config.yaml
n_layer: 11
d_model: 448
n_head: 7
n_kv_head: 7
head_dim: 64
d_mlp: 1792
vocab_size: 8192
activation: "gelu"
norm: "layernorm"
norm_place: "pre"
norm_eps: 1e-06
positions: "learned"
qk_norm: false
attn_scale: 0.125
bias: "none"
tie_embeddings: true
parallel_block: false
extras: ["capped logits"]
init: "normal"
init_std_qkv: 0.0205
init_std_o: 0.00437
init_std_up: 0.0205
init_std_down: 0.00437
optimizer: "adam_atan2"
lr: 0.00062
lr_mult_qkv: 0.5
beta1: 0.9
beta2: 0.99
lr_head: 0.00656
grad_clip: 1.0
warmup_steps: 327
schedule: "wsd"
decay_fraction: 1.0
decay_shape: "linear"
final_lr_fraction: 0.0
batch_tokens: [32768, 65536, 98304]
seq_len: 1024
doc_mask: true
train_tokens: 419400000
steps: 6804
dataset: "wikipedia_en"
Each number is 128 + 32 x the weight over its row's rms, rounded and kept within 0 to 255. Layers, rows and columns count from 0. Numbers have three digits each. The size before them is the row's rms in percent of the matrix's.

# layer 5 attention query, 448x448, rms 0.0299, rows 402-447, columns 280-335
091:113122114123032171057099140141160141116160172134176176110147128135156135139155093107088150076122131073108136177047150202119114098197156173144103094137182141138103188113
087:106124143130161124148123155089067159080140093172192158101213182186153155109110160118157161083064205151152160149181172127163095139137148160148135106113114136083093120147
089:174147130126056117108088132196151115210117156134115134111086112118095126132118105078186114156153108112165134120080147150144116107139096108145184113131100122159103115148
079:125159154111150159126154159100141123098064128132188094108096169118203075131119139162117143145130160134084147139112131071100147125114140148085080107111178151131107137110
099:109094161139216139110134152095117084107131083131161051114065173168113149114150178155139163161083103099087129186196068136127169081092119122149150162112190155090119143056
085:126127142196202146030180113104179148104068097153115161146130156100159130151168147137114142098123135104071154133181093120131165152133134135031101088188189160154100116202
111:105145140153147148129085074153129107097126201118119156119131094086128066139118109121124131149185117128087115082132128063130108137123104138147101078150102105139130158160
091:137126089131112022126160151115133162086148079112153084146114136077113164123153160164083142140128188081167110172132153110124123108147134152087142174098091229060202161100
088:095137164142135121112088107180084103190096124103035108110182096128106083117122144122151132177083105119153103165112169125148083118134079125127099093113150138196105140093
076:112085139168178127098124190031124051142072141114127137109112117140158122138136125181183128153140178171140098143135105126145135125129201136119143080092159104042092112128
082:130132157109175148126095065141110198151111186105116026116075080070092113151129146113110077135121147135140107172060142118104148146191121189128175156129156128114133110136
086:088105131085211149104142203085171165103152153147130155152110191094154142153093167158122081105092151120156132140150134057139102135051107140101080145138107123100160129117
085:112175085094153106188073148106097109093131138116133099141125093090161036133158152175074105150136114146116076100160128085114101120128095159146157137101113097031123093073
098:132094146131112177093155153150129120196074211118196128193117128109092155138089153137134160123125109094110116181090129137127121101067150162170093127157180188123170101041
078:187066198137055130091131128121151123149171121161136165100147114145064133128126161102097123099137157128154135134148161119111135135094143163108093150101118136129144105118
085:125094129127164176078099111129158090105115170109119102149098160135150059158078120160157131120129156199086143130092114136130067209184116126093166097138197080129104048159
101:135165145111206169100154108181122116109119139130092038107128103125124107076125105185149145108104176137130161093133144122080136122161114083141147069130139099071137102111
103:151107196123051187096144157149135164167149157118123090108117097112098143144136172134097174118092099105105071130133135092115124143070131153141131154091141134176158086071
071:077116112130177074158127174088078070121088211102115088088165201147154119148124155127162179089125103209123121118118111135145081203108145139085126120149149160094110118177
090:128125149136178122135076124180151170139178179109121126162084160147095129098157175159062138110139136124144109143115131099135059122135116149117094169163188116083153133082
100:129146188106173159135121093149161090146096172112180089151084124117156104101130136174084184143141148138161095125111128139073152104194127159117106085118150176114209174135
090:162166154176047181109167111116144099091155151193147126114132090078163123148124148103089099093172146091079118116118147140072105127151108122101150086187138123132154094201
091:091067130082083093083182164140156160093136110107099106133178106124146176131156155110073093117112082108130157176130127197110123104119141103149118162110099203155148115121
092:130087158154129182148155103092118122114163141114145064043117122104139082104174155098125144110074116143124126094163138083130149116089149128124144085087065107121109134104
097:117129167121124158106138162081189138060159141199181134107072091168163132142101139072061130083106182165148104082189125094118160122097167122072111152117116136130137132138
079:136189147132105132148141112163151169134115111074137144140134154129102100152118110134118141150136113111135176117103129160121129123180107126133113103120106093195112166178
090:123131127126132207112191142191184111207143158099109218113095103138106108119103127108172152091178128187105083109102130103166113129137123162159120093139140079210091033108
085:104168146150189084187129070095126131139143166136111136142117122112178151126164155190119122133141111068128132122103178165173130135165089064114154171102194129079173208095
090:109160169107147200124159145177126118161100102103118128159087130135144166140175181168091158129137113082107067069134124099093102147058105108113155117201224102126119104114
072:146146084110041128141157117125149134154162128143123124089148130100121203112142087097109126102116171097168111102124133080155105069163106085167163115178035141106138149125
083:088167095112142198153119154149094118076100107081153080195153060153139123138167139149124117164122125145123119086162129113117120149133151154141132099100130110109138127123
093:134130098115090076162163116100102153117130052110093125097184174154113118111163150123148100131118136145196155122109132123148132082212095103111140140133084087158126160178
089:161164135050087196124125067166119098154105175136086125172106073117097123141123180125109147163194114112112081129099086117143099124099029144145116098191153138119125100076
092:128106141129145120132098118089076149106139140133069090128108065153085092087144162077136095146163150162149110048150106062114081161123123086105135138127083062111158130078
090:077093124144105142119140131101119142091135078125127237124134134117144163140162158062153122092157102226142126066158064102124130107099135088156105163183124104187049076203
085:110108099108085073144122161046103154064157128183170167135160137086149152187143170143066130139117182169163110091201104083114130129117154135100117144120108130056152092132
083:124155074135083139184112038184168070151113133146120121090152133106097118086122114095197112097124149136134120111095137141127138094216092094161159164177073068156101112151
105:173129141152082074116133147078157186097149088153132147130164094151100131202130139106094120185103102116158126129203115111190162115135124111087114147118073166160145200208
085:149112049173154130120116172172146101146116124116157140182098179142112115143157088150165122127155164104102180115104127159156060124175134123079140105164189170103118136182
084:125075139156129135144107150106153152121104143121101208157148139144212180174142131137100138137175137108163135141115104141102102106124136103125144143154148139131116150097
090:132102101081116144154140175159141160121162089086149119111148096102088131124138127122119090114059126134148115154089114109185186114148135113148069142101092146135107100129
083:138100136120066123150128105137137120130125114136118162160162142125155103161118105103169139053137169188143118120172163156114158142055168177147090134071079078126161117145
078:155224117185132118166094163163089112190110187126093137139099200152131119140089090164196105128167138146153153157046157148125089140150131147132118093120140134150120131130
085:115140065094094051162199137122112165116193154141143141119115130125073145080127107127127141091114169174165114118140140135187100117155094107145122224165080142099140176071
085:171095148106043127120166140171133184139157146115107063135163108164143146115143089151102113125097103105125118118129167138087124184093161150187129097087041157180102128158
101:109103093138153177118137104134147070087125137157234134108122140109141131115125119137133148064102166149100130209124125184115163098159175172176110120145128157137102105149